config.toml
num_hidden_layers = 9
hidden_size = 96
num_attention_heads = 3
num_key_value_heads = 3
head_dim = 32
intermediate_size = 384
vocab_size = 2048
hidden_act = "tanh_gelu"
norm = "layernorm"
norm_place = "pre"
norm_eps = 1e-05
positions = "learned"
qk_norm = false
attn_scale = 0.177
bias = "all"
tie_word_embeddings = true
parallel_block = false
init = "normal"
init_std_qkv = 0.0617
init_std_o = 0.0
init_std_up = 0.0617
init_std_down = 0.0
optimizer = "soap_variant"
learning_rate = 0.00479
beta1 = 0.95
beta2 = 0.95
weight_decay = 0.04
lr_head = 0.00711
max_grad_norm = 1.0
warmup_steps = 200
schedule = "wsd"
decay_fraction = 0.862
decay_shape = "linear"
final_lr_fraction = 0.1
batch_tokens = 16384
max_seq_len = 256
doc_mask = true
train_tokens = 95340000
max_steps = 5820
dataset = "wikipedia_en"
Each number is 500 + 40 x the weight over its row's rms, rounded and kept within 0 to 999. Layers, rows and columns count from 0. Numbers have three digits each. The size before them is the row's rms in percent of the matrix's.

# layer 2 MLP down, 96x384, rms 0.209, rows 0-95, columns 0-63
105:496478476543511518504551530509515478535543513506531470487533484419484510468517473526489539548486482484527459464557437603494482476521578445528498505521506580410501437496537481476478461502537463
095:543567519475479502501522451508597457520482519531498569472429540439449458508608466465571499569558460559463552525456470480506497540545494429525530450434508535535539506532518510467496541486518534
106:534523488505457525501487398476500550553510457515492519457552461586507447397526566487484492405481488502477514523490539440546478465534506564576493474509562508467476481498477464476517467498532540
098:517544491534528494480565427567516575483498563503491460419409392561468422526415539530434430444504563524573465519517547468518585453549507449562484468515553477452493518439495466522489488527461484
097:435508448505464471419508518459546476492519428554482516514473530427471552508505534540467454529532502507464541555492507516495476543494490500482505517455463517492501475533576508554450493457484478
100:515573503558486560531495493540493475559517520476395549450519549451488485479490492420461428530471471463469562526467403475482547580561583544490493480569458471484491552506523493490593482513514528
099:552421490525491507473495539535535557505482525490453545572549493443500447476485519466513486481461480507432560565498580504484526520518473428505498493507518586494488527536453436463472500579541530
101:473576501480491530549533542546496480532570512513536516458440476413425545505450546514598491501479442546524548498512452483500520529462522510463538485470404468473449569526532521460446448500407527
101:538478541513453502529513471548468485531418461497448505444569510480464516520519544526464507493510537480512515505470566503464495550505535475473462568516478498538499489496504456477513498455450490
101:422462532502576540481509486478470495474519543502543417537533525469483548468378493488422422512506437482453511498496534580472503504575468606515422561537458486423488407495492535462522573496462537
104:467487579526501562434434469515439428504453476515534502442521417537584541468541484536530497537532531514514457496521494464426535473479483455576517493501489450514496500484441547489487455497394561
090:417437543539519553474497477521510442498442516525476550456480550490576485491526542499491427481546466482502547485572578552484539517501432493464555575512502485461568524522407525442504491506479435
098:471470469415479518484473496467549521481542459473532491560562439439574588467511525530538542481495490529545597525541531430516547501448504462542489477561587506436553510445507581482484492478529447
100:503517534545456494534521556452567541464539553460478505518421512430421494493552494431470479494431449549541525492415580477485541561506455591465483482553499500486481515560489470488512497507431491
103:466459515453477519436428532551536520441441486504482482478567523560437527475493554491511491475505558518454553485421562519466465451468484526483402525507489514553490505518509490466489537488467519
103:507518420448500552496486441471552454526503531429505495449518511529470556615529464491448492500450414546492552520519520529489498380476549491508435487509430587503471454521529499589468530498500447
101:561522491514516505485569515525485499492479454513471495534423484492567486471506485481454552459448498555489526493462502433544594570487526525521457517515524494497503458581517577492446511498533438
096:498464504504548473430516491546548447576460477441440465506567538507482528417477498514506550483535464551527537520481583496506514485549501483595414500421517505487536465471556443431557491528506539
088:451477468521515496493442446424497442507515485470529414515572570586491506537442515517504515523532464487538533557548413502516472527567473466474508475507552504472512461510437483593547530568519499
103:552519546485570521498488465449525492536452456493588453480431474453457554593504482540523471568597459542499438509513493497543572526505556504517477594474520466476494483399518513530515549544507547
102:481522498530581450377472472531480454427455482484437494504493533504481584479465550493518518541489443568448551453513409536551540517574507521460520514503522555545472506501537571520445546452479491
096:552530458502513573450532533568512520502424518548512506416531473542547524493413579463461563535489517486510532448490463519532531515534519550534467433474481480487465453509521489488549512448524491
100:440470502495468476444488551562516523477499551480465554390532477514504545471452498493505513492475509463484562484514452519464512470571444507536514510449519522503501509525549430515494466400536559
099:443508464495476457567504500511563449428549494475471513488520474435485454555487520446468477564533545549558532494570542496505505461507544509471509405565486549539504519483574466444551537467500469
099:495473552461443483459562470491460506441554517440518531433559453497472542537518495499470476518589518509554446547494516466524559445532535432531457470498547541494470491452493525562482452513493469
105:563531470490501463500465573557545467524452533480540536542478502447438515554461434515508579551479484545460529577554539499510503513391529482509569437472494566435483480558511475555400456439493495
103:480521498552509446471511489460547518504521518575456468496476478465585500556493468585506492492448462541490431531422450452480483532536455521549460584515511447455514570435470511481524441514533508
098:494424448495521504501511570560479498551526558525604580459494460503591505404408434530496487458509502565421494495527522466539574559469432507550466465511496540477483517535538484471506592497532468
095:439587553534548531501492547459497460578536443513482582525502561531510419524511455500426469475511556487512517472443466426524472524434491485547574517475483408513564505517502450448476424521495490
096:514426510546510469554553594481606495544475517485452488484494480449561472479423486481458525423486458550468513521496487456432529539514474511457491520453549514536454473522554512588466492517483488
094:538463510462473479518532477488445473455465551456580458521537570402533529528527478526497556515521466476427546448534509467474533502435488475526541515501436490471524425545536495507560533432478534
094:546522522496541456510508490462487465478481537452485517481513524547445509513479610466452478455531480544490513498556556533511435465406556541534556521474474472496481531465460407532507482451458378
089:541463491545461534573504532487414520399525558506514459515522479552519527534451424493463523583491483550461455452463487560547521472500498522500485477523510547430434546574495508509476533501484509
101:482506558528521434455469482532485482556467466460505435502519534478480440443453512437565506512484495469483514491550476448559522515473514548445459520457529449508438434473498550511475548439501487
095:489495495429460576496473476510534529542542515520522459526466483459489533566503565475520531574585517478480526486455543468457523510464501535489500522504495536493496496422510536454483562562477574
105:520469509479506560499527573446543504512591438527460444500464577452567572529516460463467585452517514426563510535464426480473490499395540487425525496506445493499512517527427517561501507461493475
100:514539534492522538530493490538455493473476498477542477554557479535491442447459505484496488486501463441446547574473526614479493496522520458541483453522535478535552469524567497488587512531500557
099:518539568451533509543511473534486538447487534459483431451442549500510533496499512502457444546502535541545434490470584562580545510449459512539491503521513456490451558537492499481506489509417501
096:514434522487519505476424550556518510592507539528524456466490519510500492443442490501463472503507565467558492427508454532489483514452524484560554456447556587462524518485527433418496453467475461
100:475491508552549532509482526565478484422429503533485485492494461491461511541472443542500526512496475452514477523527541450469404478446550457467488494490446504502450562504505492493511483547489454
102:477548503422565513482522502549469490447441476550479421480487478419533499519518559543534525455532475475519502510472561459451448569473456550564518487580601425496482539458509507502534534528443506
103:424462539535529507474489456474511527423478556462527500505458542529499513609589486504402497500560496429552473478500493536529530510550505449497520504455522522538523476510509508555439522499472457
103:495492529509535541518433490543456555483497455543435431511511523495626538512543444453454529476488545497548469506568449525464503519512457607471462534513526500420530502501513566518475511466541412
101:475479495544422519445520577521484456444581524550589427526456530620432453523426476540514453474530557482463484498482535480524479533530489479509422474529567509418445525523480515513545501488529482
110:438547475398513486555535536523438498510553601521504518480509517538473526501520487478512522487460469510454444470537448513452451536469504467563520550504564493521492525478491501385504509496458495
099:516509574564529397445470412477472498451479549484499513513453575546542531604496489529421474493514455502490488463500573497568499507505467455462482542532506515522506464481535511481572552557549509
103:464493468533509493516539523471605441540504499428564533494508524496491477492499488453482480592475480436515462460533515523514579525431460493440541418493479530520536560555438516544532497571540511
099:539464468519520492483489537420512493513514465467507551408478486497487547479437513524507536506480457540474462495468594499586494556548517457501501501459546504455538473491477463472453520423565493
101:460382529447551553504534508466545552510478478553574525548527484441503524531540482503479553471499433419526462512532431461536473528477450514507467477513558585489483488508538535493548476470521497
098:581446536505528491565455595497607482462525515471554535537534492457458518470491497486428498457472476558506504475443493513560466481474507500529543503504569502480468560563521459553539522520518548
106:489539475451508544493519480496446565502504532583517404497546488449438472488528490530402541457487473482505506549468430455494473543528493492605428536523495445496490580468517473413525432542508552
095:479515558511476502529487532538443493570565470504498500519420500524462451524459529480567575474455450472535493449409499492475460553540548531544477547553518446473506476471470481456503441463484484
096:531474527490498520451507431496478520398452537540532503559566499407499448457549561474494482551488450552527542402542526485526542513522571525491476499532443522513481471550508452456497473454502519
112:531481530562474544551465483522479531574442551509502579500503499509533458497471548408516540438481566502479532574453555506477483511523466499510541530491544458519535401485563530496467426560489542
098:438498539432536555471467469603442451522567493462483439600485500440450546484480520507449532511490475493526535548471486442520515416506582482559518464466462530523492493546435449593491481481481519
101:526604516530454444527446515502512496443510570456451471493412444448476540505535463531470481552438403486482450494546523559466513503484485488490468502465452502464470471416461505481485474475521519
098:466561543459564483515496524495579530515475480513447445498592567545488510457432513472448459460477443439451574523472514451471461565529557492520509498533434489589511478469447460587499549490488544
093:501491523450433440558557525429506539549455530433431476444509510394565519429490491489483541497469541495536440472495431451436506496448576472545466511530462520510487531538527517474576481481438433
101:486449506404539487546474460556553493518469501480472474469481494563465448526459549461492525526532550460499479531514631445470429515487536491465528458537517516503513526543490549493453587536492478
097:476514507468457443526489571584482467534534537445487539495465446471511502578445453463518487500516446588510473452439502462528620511496491487472437452424565495462484551527523491533477453494465470
101:548540540509582431516497533452543481501486522519412521501532515470508536533479558433448510471492482525418519465490489493543531450506486541507467484467504509575523530512570580587479446509487456
104:507627544537541465503496546483513512515475488439514547531527519437556549536529501518463484542566573508484484515511452463505530506512396510542527475593499563472591555499472498535510513518469439
102:490464451532478492530525497497528500592543589476482465588501449599549498539481493458479555523514546524537492481496508531576546439527484484506491489531530488502505540526524473496488468506530502
100:449505446474523520507407471437552513434590554521440499474503414451529525508526513489423495593521493548448549547515501501432408466439500546489524576439480451585475516516483499561531527455416527
101:568561455444454528461510577433493522518501520465562573524578528506484467480502512591524438542501508511495546478529513496500496482562491484513476488503456581547490475541478500517430476443536517
102:500504548507580474545484520502482482443442484591453532454515511576529423489471514564454517492440469563465539470537466502453499497483512480526494542500509551587460557483433478446562441493513535
100:485464500558552508546486550478511447473559454509534564564534446459479473532500542487640480495518487453480397528508530518567557513482490539541518512515491422498503511575473485508417467498548436
096:504514492452498603457453437473453521509471468512505432485441479433520555404556511539574500462523526556562441526459545495532527414496499517490511468487547419533415539498516512494443523515508573
101:485447490502541462519579413460556606504500418513520461524523504497488469484518532585441509492516512545419494473540471532534507474484508525505468528522516455429512547578581525527435488462525466
097:470483510522603509539508547455496452506529582531484540505556459506514522475509469492439436575578551576456533539437504499451473510476469559560568475537525507480485536477481442451501475506573482
100:447474445533499499494489520571488421506558492511498473552549461524506549526510541503541457543419551480494492480481478531513452457544488472525448470480490541501491520480509531494521540548501491
103:472486501596462511504569443527483435473515532503552550515408519457506484548488476530459468497572527520460554472502501444600529531459503430511540418514508543454484542448512487487537477493460501
095:568543447526446482508440512439601494415537471457438497554490516477466451553547459545539577494536574489487525563472468430466497496484479518488492426463513477452558516504519465495519521395490498
100:537515475537498509536565498480551501527460425454531491449470487490546558512514479572456467532519424464561557518475398526535542559505490450489455485557543471377496423459511538466508532491461541
097:522482508494543462472517539421514497496492466507466451463550446519460477513502455549506453464478505538500455537479437516528415448472502562504478490438563516504500483414498516490500521489518464
106:468541578602521473512524474523504425500520483567519441515563444547466516477483453512508485485527509482589554507487493489416504509577532492553566534463456448465535535529482448424545519488530536
102:528586497555476519452478459494542504518529528487401568514470540473476506535522522508476504482429461508549505517526517547516471581512445443544507488551487416532492548481512471488482461467506504
101:505522488505487519504511481523508569498460467499535442598497528566462501460521545483577602505475541479494547549507460506534544492504582551519497480455453549537458485506513529430497469502444521
100:482477548558487522469479558483509467513557486544522438495507511532458446557530502448551479482530504543507502564456494514524549475514556484428535472510576428482544506418544475455579487514511505
101:521522435471502415487516461504482496426462568402438516540524486506457497493520468488468518488532447457473560460576509428500526529462464440438547402474530580507524510524552518550461510545581491
096:464550514572414521506412521459509487558431541441509475490555480561552462465498447503482496477551520542530555466526468454482480491587445507444454474528477515486465495454550506539569525474539478
107:504543531491563481493464542537525518450567455442462537558488517477519567480498503438518474519514458456479452498528409581459519515509481527567513471509432570456511493495554445484539513517565424
099:491496504517506463477494422484529487530464487510380484484504403452451493514532532547519524441431417539518524522528490469479492467510486480523516474516559449506490581492523452494524541537546481
094:525457446429433489541536463548570447522478481504482512482500489486514463537462504521465542503458430467581487571480468459515542471437486522557482535541540501520493557488461503554473555485544478
095:497505552551556520513439514499453514476469497461461538530511478538496554399454559508481492504526537560457448429464460550536559526438423473495558455471501486468509497516493536513500469489495480
106:569449430456485490500483509490496501465438503454532490556567450486544412545514557550540447489433424509504530475552523480459489481536458546556460501505519484497507516543516465489550505449486579
106:456498514452544572468488564499509443498520492562557516545502506519417426519466476541479527474475475523492516514523458487476466485518502510546458565454464496473511538462495457563595518542528507
095:501538485574477451546441506478465488438486456477517536461570464494562469524463525538468452553484513542437500485443453513612514523480511500514583474488565439505528463516535492490544460574417407
099:552427514570466460556489510502473535515504456556478416463492548369507475553502482520578478544511476452513447485460506460546537528509470547513476475440450474518483528539506513524530477524524505
100:504446535543392501483508479432548490512472493518514563520464518514497490531538513431519493473518555455514539545491527477448481477577394426508553516525476520510523463462517488510510503446496469
104:454500523529508526481532492462463549511494487538491486501497478543537440428499486488481438494476437385537539456489508508503490461441577465543486488485453460545508545451452527522550512472526488
104:465535516493513560544540528513506534422441477494519469432469507658538551492462512540577465466456496503525494488586466495547558511518463506564499448510455485491469513476478449461493501502499480
104:469512429509449482487578545572536485474538507530529575490526519559459430463493521470515542533499466517433543492521519554498506510514546457497478464544475466446498470535552507508542485490511506
105:423450614503498495484428513527465477485501515550460473624428530487477528452538510432582477492460536436472482529516465522467485501495512581598560512536413480481518464451520507498482499469501525
095:506520447509448422500550522458559467457470578459535533514532523497537563480484444451514516542531458504529434512437515513461520500466456473528554444459533554447542454527546470511518511506472493
105:511600489490485514503477519524502453529537456514505495604543498514544528478432564477499474455422478434475550432544561540542531493444528531432544483487447453501490508528502551511483510448506450